Weights of a small transformer language model.
Architecture: LayerNorm before each block, rotary positions, no biases in attention or MLP, tied embeddings, normalized queries and keys.
Each number is 500 + 50 x the weight over its row's rms, rounded and kept within 0 to 999. Layers, rows and columns count from 0. Numbers have three digits each. The size before them is the row's rms in percent of the matrix's.

# layer 4 MLP down, 256x1024, rms 0.224, rows 0-42, columns 128-191
097:474469447522563489519595455547462535558502531535526402591537537622455543462574493519553491472459480482501535515583525468557561493509512507494483606550490463528559515502386443443538469527533560
097:477548437497477534396443516441569495483399410485480517526456557451551538433510533497512431456439521484490478531541526521422474499411429493499391573629489521497356519486529520483471478447447622
102:565494555502529585502457497557480492496448537515565525572366569432500572565446560412455481557478450414500431482480361446444441416483482511521504491444477560457444447412423411591519509518552535
101:527575535503541499604482484394489423455559536396452451502479522463428513468527464550432537426509456548450474515552452518480503444421394514428477532498482540450440514385547394567522597473507589
099:506566511473478528453500510532482528468482479446438459503518462429436423444489496533458525522467535546587452553499463520521545524588536467457586560470528510501518420527459472431517578454490480
097:513523510453446607567451475401489556397510566392502534438533490551416571443382429505524538535498522507451471471558441561474463451442429500535478577468441489603457494478467365533529516532347520
099:480432492470433500573557479636557410394460511480472497588518506407485508393575655510477432526461425506465439524449490619479458536499470485529443570536522456536434444546529517486430519588578493
099:490515499451498500434497452483453512510432458432493527521498579509581575550516569523516495592468484560468464553471413534504522467557531424417533540485452450447483567452491416453505633416515540
102:507457444487516519526513440515574428503547517539486516509525443428467442490456415470490442426499507493448480546577541462438522516516454531565473498423521533492493499422481492527489445498430526
103:565561472545429407500567535612462531484492526414469563546426572526515469458513530502518558528535504603421431428413500393530582512538511570538535476431529477493485518554489381505405477506382503
100:389483414550650501507422529519469480513453579411520422581483437500553514445529501457533517485484592479499474498527518512420479417681517405491565436472481498517395492486525507384539555450541535
097:498540435473422382548443471420517477510607493415557497621498394526507423463479543512501545517482532496487490468522572561550473439499461477442513543480517533541481527523459492544456583534540507
102:526377373521528449457474538540549476450539528545439538547424536465570552492460465450405487478425496485529513517494533568534560548477548452513491565521530447492475528468531557466595464523537597
096:491482462509490494507440325475479526436508510527510629551504442454509506535422447454528453501491498577535458540391523563481457477513534556520485551452492513510502520418492518554526543562398580
100:439444425421488517403462488558445482496608436597505545594434560529449426535528473511449488493483561524501463462598526510433437504500437538426492455558529448410467543504503488446478483525491527
099:497479445488505506466500520482516465497467482452553549486561362501396437430521537539560510499537468521526492503469509555512500520523525470542432540493615518494554501440454558475483425398496498
100:570542575363533444587623541588505483586553453508534480498563561545566546487502458517549519514528557444504454446518547501466521536433489547481441554531575457491502456462486534483476491498426623
101:555490544447566468471498464540438500551514486574525561465542563481514518491447543517495504605489460482554495638550485459506527545612430549476500482492454496503544539516522382520515472597512520
100:475451507466492486485421508480599440437503548475516472594521452465568466483520463387543584530540509525532457533522544529514474604441546447481470536461517465459478484545550469506492573463467414
102:487513412447471452546514540489532420500547523507482538526429576445583463467512497492466500478432509488505493466508538554507581436496522449522501400460525514567544524354447500453497573440479410
100:519451436455414480522483545521395501460503431457516497541544507518589480458520491568526455461590494510515469525477563484555438542583509543454472477490474515482535417544528500490515557558414480
102:452482578470480609456495525485464483488517549561564528472392536438466502477514468488553487448509438486547585420551414556515523479523511437370523558529532618534542518479518477574558551518543457
100:528517510432422456544560471604432538554479494431525655467398552475562365503486431501496579558518522511556541553535566492486493535520539494485509573473450513563547575432497482438425466522529497
100:505494473419520485493498422523451432557478540502489508456546537423533578497568567511529519516462527522511463495435577523388512479587509389482531459499485497433420563445505426408543504539494608
104:545596542502457469460524382573549464532576425483408477482498507492511599475452457579626440524493497491508510420570472506421480501554456535564515546467525537576568531485487435480402585570516486
099:478507449510489616468490526493462605541517556525473461499577558505442463524377573401480482604499465585416499453493543516519455441545473475544621558500546462479460487509497539422474545482531518
102:605482487495508521524562474561403411610570525533441477488500399463445614508493514523394476450497557493453506451454539431611470477575552405452438523545592511540352543526513465501561473540503460
107:435407429591537516462508523609449405486482627476488526499483521556577459538460635555441530472463516476475548508447550531485475558571602547481550432543461476433552506391478598441463502497605573
099:459519480422546507483462445456448509589492552537522506490526412517514460406450547445533581593483443531418419609491576501426440519454467491474556449536530569470437511491517487547481578456524484
097:428594488427515588534503513502504467476538534567514548442432458455497582485549458549456570507461517653482499528514558466480540470489543495477445444568521557443457638492560508587433498527611518
105:471548451430449463483527571503594539411454493529533468507511508549527571432485592616493499433463461611475483446599526541450461453593532506591495451584454480495419561604602581440534491384475533
103:462532535582494468451593513441607518398473428527481538489451487389554491474499435554562463514490560505541557514479478489523547532457445474444432411494530494517482471495481509489522458473544452
099:395448513421410472435450473529558547472429570520558508504409581481590498479575457448476553509444404561574442377544491492586482500546458401472509511473522552554468462486568533453555511471525521
098:553578392462617484491445400590436446483499494466515559545465548512511585469448530536528549440427516545522447503547486558436481499512445417572454450511580475460491533483528484485567455529517546
096:423490474490418595452542574543440435529446449575501559582516458540611524489492511606599532445495442399554512516454437501594571618473508438468488492569495483512557493470539521471510528504544441
101:534504565484449458548521578494552574534520506460498458562581556609478495489516415455451474550603496564500475495503484470436596433484552475627567460456562511455525547498553417545565539480512558
102:380526381471463500476514540537540505530446412410554476479521496498489436497520494498477475584488549565458422504380568530516569516426481398590494510464491481468480480532526501429546485450454518
098:443495488496465555363427486450476506413517522392404480457391591621474491591433519546500553563600482486494430469487457512435480467450528510479453618523584553505593511505570441491514501428441389
104:489452436477500499561525451556436485457553460561490473487395456494437604540529501479428500515470518383570527497543495500589584512531435415450443568467498531480453555561589517582499498619549581
100:578467472477460536506398565498459494549435560499430475466486491507586568515533570538533462506524500518572554518499449475486501463448592564474490520495471545486478579600563448542481476546505522
105:516423444536492497467466573489416510555465582611465503537412506459554507436481490544490504494505503497441409562437500554422425537611515487539494556473467533475535511484498525446549421540482495
096:554477504550522595434439459501611504436501440428524496523428522508554402472490466455505515461499447558471496484507524507439429540552514461572529448414511549464567420487499493494567551469468539
097:482529570522476470491526524529531524518447466516582466487443430503499442513396426423504410474495529544490488426575434499449485509404515558553563477620536484516448527480446468463522577513365513